Weights of a small transformer language model.
Architecture: rotary positions, no biases in attention or MLP, local attention windows, gated attention, value embeddings, hashed n-gram embeddings, learned residual scales, skips across layers, capped logits.
Each number is 128 + 24 x the weight over its row's rms, rounded and kept within 0 to 255. Layers, rows and columns count from 0. Numbers have three digits each. The size before them is the row's rms in percent of the matrix's.

# q: layer 3 attention query, 192x192, rms 0.0671, rows 0-31, columns 144-191
# k: layer 3 attention key, 192x192, rms 0.0665, rows 0-31, columns 144-191
# v: layer 3 attention value, 192x192, rms 0.0678, rows 0-27, columns 144-191
# o: layer 3 attention output (transposed), 192x192, rms 0.0931, rows 0-27, columns 144-191
q0 084:149112138129137125116104099147083161120112136140136140177101098098120144163133131130155088135122164118179140134147099154114148121128101144149161
k0 095:113120151109134135107114178115099117103155153138196131132149073117139096138109140121122114106124136091092141113168146138121112152087168127136126
q1 086:156143136127180111109123137163099109091163154139143169170130114141139158160129134138099113112125131125137114106163115105162125139111165112143128
k1 096:154162155120127152093146147135098122115114106156141112135156092130131148125118152114119136096130131108132132109121113133153118147136139154123109
q2 100:141142148148133112108155148145130123092135190114133121101131145133146145147116111135162168104152137160136119157136127110147151109116154122131119
k2 088:127072125136105121132141115100161160087071118117157124139131184140146117127163147130098121149084160105103105138110112128165108150179090112143160
q3 113:096127143091107128163109158145094099140088081143138087118095141132129143162136140143121072096162115096156190106127122098129170149107164112165135
k3 117:120125122122083093173108118127129119114157159136118095158078133149151143102113124097127132110120137100135124150132175125130125171136136068165124
q4 114:091162154122154113125147146120117117102138125097136176101109148159086079140142121129116158091098114126115190133137143157162135110140175153089147
k4 116:086130122144144148120136115140153143112130148087116181107167175100131110125099139111125111122131134142141093157094122128110077100151144153047108
q5 101:095143151121128118140112142153086094154120127084081135130162129150165192149134145128163121149107117133124111104091143106090147113172096133119130
k5 094:129143108166140117135152121102117140121158111139145140123137146158140159130079127123128155153144120151084154185154129101133145099131150128137133
q6 096:136151123142130176115163115125135165126128071104113114144131088108130149115109127103140078150177124110191161123117144121130174127134157131132164
k6 111:130090094107142161174129090123183130143134159157163112101140135133108114115143158170143125117111141155126144126135130156130133116163101095162143
q7 095:127132098133127149138071118112181110127188110116116099140171129114117137143143122127166137156114076121150131111113115108115146124108134122133130
k7 114:142128176100092136129164125146101148105125099162153088174102117151140150101158114141111088193094109139138132104147145154138114167127107097150134
q8 079:128082111123121144171111104071135145105117107150132106128136109111097107095146155114134143141138149145148162133096097100110127131151104118116133
k8 092:139165138120138119147135105128136142121188147074116138162123130158123084123116116129153152122084117144166126140162146090132118105093129112129136
q9 073:118117144134133120131136099108148106138105136126149113147124098146111095154157138110110100137125166088127166114139166161155151135125094119110112
k9 092:167075125159160139094136107087121089131133109160130161134183095072130155157118137120110147121142131124147123126139099101145080136091133159114122
q10 101:165143150145138121163159071133149136075145161132123163138160110165085139119158124141123171173124104156098125135128154139144134086158109128131130
k10 096:125112104131157121129141185139111111165120123115107153126107111090117118134102154155114137075150117136134119149114114139133159136080147143134093
q11 095:111192075120119146113111129123102109131073121134154129111100106148160102124122140135139129144160160135114157128131132164118138097138185159101172
k11 093:075140129159118168184142087132157154094108123095111140138128181138126125116109119132131143166134131108128139148126145123123134089152114091139136
q12 117:093173101137154154083122140145121135140103133127129136144163125136150157121164142097123154138125105159103075160099109142129082141121155168094122
k12 136:107163122174148172110135124090138115132134134142121143112136125159144128119109138124146143126139112096125126134176126154141138078138150173107175
q13 092:094144124122136137158145153130141137166098194114164132111118136123119102129125135152101166126136087125093126100106161137085104153163111080139120
k13 104:123182149167118163135142141139098119097145115144082126143097112159115113162095126122106157137151151099146148135155157129111097133151142122122180
q14 106:132127123170132170079099128117154111152106098099163123140163171124148161157123130107145080117124141140117141163173140138106109117146135143108137
k14 090:156119153094112133118155128108106094137110131089114118172149058130168121105126135138119089141120131149101124125151128146102143113143102154091125
q15 097:131137155132147113131109129164126156136165103113120133100109139089172144142108146130174117131118119151161107131101101117122119074142095133118102
k15 093:140104156066118099123176163119093144134093091108172134164132087160107125150110123130084117115092114175120107134135168090105157161100122106103133
q16 104:090161117163177136100089127146134118149128116138148165119149136131139118120151129115125140132150093106116154124117065129140107164116192105092126
k16 109:166123118154126153127159118085124149113168140144150139145113157183139098124082144144110115105138145136118115149196146157118119095124132149125119
q17 098:144164110163133151131135110132131140126171126115125112158138093133124092157072163088173090129090151124130179123132148131113123129122135110127153
k17 095:134098148185137157126143100128169161100108146130109140107144153111106134108155154121143140148130146144154117159126110151131086097148149166119136
q18 144:145145132065106116119114120103110121128140125134156105152097160146158140147103172158135086124156119126139125090150140134111166132153102144143133
k18 094:084120137100137142155141124122133179101111116133134142177142150128110129095127077139101107164104129159109111135133147101154152130126101120127089
q19 103:176108161096100107138150104108138140117128134131103133107107140110100088134115131143155137152108162100141142101114172137130170094172093122143140
k19 118:083107128122143100152100121118160161134125124143134148109144155078074125106160093112131164144130135178139116162073124102108112107119138080115095
q20 098:104137081124122142108098139143133125131112123129136129166154156117121135126165119145121119155125079147145153131118093137093145167142176136098170
k20 095:105146133106107167126148117104157110115151164117145090168133095169157097094088131186133126148122138125117148134171112143135153123171113135144138
q21 116:107121071122132155113144162125098122135139107149120141181135133153179164189106140123138077141140114184099115114167165128127111107127115146116147
k21 107:132142166101141103108146149129086089104113132062104128143125083173186146110114140149112105152118114127108110094150147139128131121132112157135162
q22 100:138145135130137128150145116134109110109118161108100115146190126163114166094156121090151113118095161151145096165155146178125121089124100143127136
k22 102:113112109106122121114127129117142131122122133139109136132158117134174135153096118083138099121141097107103133140116102122146137090142116181073110
q23 116:117147119132137139150136140127117114148105080106108145109164109117113093140165133104155126141113123127088137130129156135143137127133122078135152
k23 111:119113119145117106114141169164181111088133161142090153146099144144157108151131148126127133147127120066164127122103095164139087101122145137128147
q24 110:087150124145159131103090153158132100163109092117127167153170101135124147131135126110115129131140120110102155122103070081175107141095163100125091
k24 109:190158097185135134117148096099139120127169099129109143100104142144135146137106163097119156102154108049134140124180145142144148118126130156152145
q25 097:128140118128106129110110135132093136096073147134127122126111086147096136139172100124157098151115127131139149112111150163119140119163150158120152
k25 094:110097115129123116129133114088182128119111168114172106106168168149120121111173121155160154122124153166122099182105089111104137055170138114142138
q26 106:163069154107108101131139131103144138108132153133098099118105147114116125109119122140139122131119154120143095131121165119116142100144087150138133
k26 120:125101128112129114137105106156147148172100121115126117137174100092086144121162106115131140148111150156128126148112124097117146159117132068113126
q27 096:141112121117139131128119122099122116125122130111156127110083142142152140097130132106128101060159113154114097146118058143144104122067121166132097
k27 098:168152143086108128140182162138041130102128132114139128139101094154149146129074160100151113139134116142126098086149140129139172124110130175156113
q28 122:089144120119146152150121184132142128164137081105098135143167119118146129156110153100092143134156099118088128122125104102127105156123133117110111
k28 124:139138114196146163113123115112165137113135141153108152097129146138104131107102148122104123118118120058112174124187132165142102141110135156121167
q29 128:159139163092103116125126118121079124137145143148137079152129107136140125136074127150114154076171138137133135107147131135150156147088129151165095
k29 082:098101115138144116139107122130142146126105120135125111125130168084105112092194086141146117174082128118104162129091137104166126125142119134147127
q30 097:109195071125144156159122172171140140166118097144141143173159121152144169128140128139154103184139106152133109073098089096100114151134132120150117
k30 098:136112128167110158134158115066152150106136110143119114119120124183133096122103124143112114148123122082116146169184147143161133085151108150137153
q31 085:143104134090102091111135127126093140104106148147107117118095111121125141135124130125188136155109148122123085131107178146107124105169110129153156
k31 117:083103162160121063125119159180126107151133128135131126153137086114133157156199115109146169102095125122148114130089121126095125156111188093171112
v0 088:103158127129131143131100141160135094212155116181155144136132104154119168125111149099112147124139098134102164117110071139121125130117116096117113
o0 087:097130115180133162122130178121155138109167129072147152137127104135111084161135072152126136129127124125119154103150132138153127105161133117134136
v1 092:133129167143121142137121130127122149131075111124073134139185116112168106166152101107156126144120075117134129128146147142144159132128149130136116
o1 089:143094106129078104089137172136139153156113160097117178132176168122125110124114130133159116111113130104133140147135138131073114137147078124129181
v2 084:170119112112154131144123131089125094149113065113085141155164095152071106163154120138118124163151095128125103099115083141172143106138081120134120
o2 084:102112130156119145133153146107116098161141109147118090169158091092145124152142145099160111149079133128120122115156149134132145112136093097153137
v3 090:104121159148133147099111173146139163085105096156118125120133102095111116174119115130095130170131122093124162115125114096135106148138114120115117
o3 088:097130117138146117140094174150135147120080114109106134125164130138107141133146150138122097115102143101129107070129130104169111086139166103128146
v4 101:116153151135120136146138187171102117123156086129140128087095151153171153161102126119128144162126136130137171141138127131111108156095158139119132
o4 102:138120108115157124113129162142118146119116129119132129115109146150088106137152121169123140100106161114169127117126109125144100106153169134106125
v5 083:114107119169114127172100125132141092163178123150112131088121142138115142124093103144138152159140165118108140124103127109083127101136145123101145
o5 085:137167192137162145132082119144122124113142140104166114146148160144119088155108101132129112108096070174091099127159098149145138150112119152120084
v6 086:135086142114125126080105123130149124073094166132179131120121156106143087129135125129122123083128161119143128121137171119130132134148145170116144
o6 087:132129126100144129151134083132129138140106123133091085125090163116116163111145146100124128148126124115133104148107125114131129139088158170130095
v7 100:114092100137128142130084126124120090131102150111129126151154123154161118116094121095112125076184101096102113135121122116116112113108149142140089
o7 098:168117160105142147139120134104130186125146148055149128130119135105119125089124097121116127137148123134095125129183103115116185136134156135139137
v8 084:114139117158121136169154128121146113173139137121106127148146121115117155109095133148122123159096141104097134148135115112143123127123111090135121
o8 089:136129151138100131122099159147124127111149137144151180124126087133148114145083110127123115109168137145130166097136128126106117124168106091123156
v9 088:153143084110127117156152094110141106134155156080130107161077162180150149107109150142144135105137154170123153147163158134134113127127141109135120
o9 089:136091112082117146146167110075133140137152137163203131127104107142146164129106148112120159106129155143110129138130132149118159097150128134143098
v10 090:135144117104085119082141132160146113162160138089124132149127146163149112119129139145133120078127118116172120142114121135120120132130151099145122
o10 093:135108167155097156139132079099138127132152125116163122162109079100133132131092114095140108156143114150053156152138135113120095126153096137103147
v11 094:113126107143105137163159123121115135164135116095086106172176121127144152103117109127154104148117110153116117157163141121132121127120130101128106
o11 094:137106145129066135119137174142136159123129132143144192144145113145148107138086123135135108111115141134101156125137120125078100090169084105106162
v12 093:096141125127140125150132117137092102180153152109136110152160124153167153099110147090145145098144093170116096153145149132107111127113137081132124
o12 092:127095119140083163107140155110149150146153132099144160166131154131118112143117093156124143133109117141088136149147116139098119099156095129120141
v13 092:161098092125122127140084117098128129132139113109104115162132105146131136116138127080180115119128133132155148124165099165172132106122095125135120
o13 090:115127116101120133145138103066112164107139115155162126132101137136138157125131132106175095112126172121171165129161130126123192099126129140155092
v14 084:153134092096143134107107102120108132145103092189110130142077146126045138152158144118132108123166127159142164114116111150114140103119096153136108
o14 085:075164136130155115158140106106133097095125091091123075090160098148150129141161145114114137116101145134126127101143162151178153128120129139151115
v15 085:110096159139097129084099110125142116157083158163138135133164107088132122106139097100150121088117088053129156130143123145107151126112127127139140
o15 086:126142146161087130163104131142130139102146122066102154138107119133119079120092119100176102130176135122144156137143141101112109131143087128150164
v16 091:121161119130134126124132150145125100115097087119130137130096122154112114152160123160090116120123161092143171121107072154135110121120116143114107
o16 089:105125106119191131144125143133115079105128134119107076095149108139106146137173146154125131144151153108180148091104133136128148115151152156152120
v17 075:092176108126150134157142126132086117182136069172123103105172141142099159151134146111152142153139096159104149118112108139122119119126137097119124
o17 076:098110122175133142084140178147124127131156126117127185135181110156140096143127076153126147113095134151120134145124116191098106120149101126114131
v18 093:132146113115124113153165102132161141170126152174157128115096130140115183103117144139137183151119121150129155119135123136153166105128151133148123
o18 091:120129116108100128108193141083153115099149131116122161148106113152158099129082108106125148101145125147105113156111135179132127147117120143122100
v19 077:095144139126136139115099179124118142150150064159111142151135108093134131143150154077153112151135139134120148118109060125148094125119117103128103
o19 079:095123117177156146132111167153139132120134093132148140142138091117106099136163099143139069133101139111135153085152119115169112109134127105116135
v20 101:171132103137108120127125122101110109156141112081078103154159173153143161172135131119182110141131129165130113141130151149136131091115146127126121
o20 104:157102151131091117102148125107125144131100123128168129135135141111166103119096121109151103105099128152099138164156137121086123125156089102113138
v21 088:167150114094128105133173098124085112131134148080126118142110135191156125104119129145128110082131129180142096134156186145113127109133134126133109
o21 089:135087136085097129126159105103135125138140160138142119138126136143137161140110141133139167112110145136085132156126121135086142118140115148127120
v22 090:140104106125142149099116098124152146086108118135144102161132124136108098119153124113143090087169110161143091163127148126132109129149115144121103
o22 090:102118148102141104167139089112145146129105112122120102147174150131143143128140138116117125141087126141089123123136133102139149083106126101140128
v23 086:145123115144133136126136114113158118089121152069110121155165134154117135121123118168098078120114107112116118100131175092157110138138132119125129
o23 087:160122179098118117161090105143106110122128148189134153127136103097149181106104133104125124153129147132110119118136107076096089110119109082131151
v24 081:094136141149153135150123147126140129160140097146144134118148091121104132102135156111103126151125101125095117131098059130154141106140103086117109
o24 084:093123114163138146121110161135146113135164118128138149165150094120120101165145084130142115142132127122115165094139119118151129107148123086131153
v25 078:163080132113122095122147118118118140065109138106156132113091141128135069118173157142138127129131128112125106109135130134138120125131096163125169
o25 084:142156125089156120161118073113104115144112113168109061127095158123116160123154160111132131131120136116144084142121131117136147151071153143140101
v26 083:143173133108138122132141141127091137203169089133153142098126135175130172149137181103145126150118093158099129132101117148139113096098110112117146
o26 080:107113115184171134105151151124129082123149115128141128156136079093127094141170098154130136129074131109136119144145133136151140142143121132117141
v27 104:146142106109153131165157151163091141155160082150130131106123156155136117176148177133157141186106116156124090100141138151127102122106099119137141
o27 104:119139138113139118121135175117089126109101124126131124111159143138143169153157151133120178107072170107127081143110147177128157137138135138111137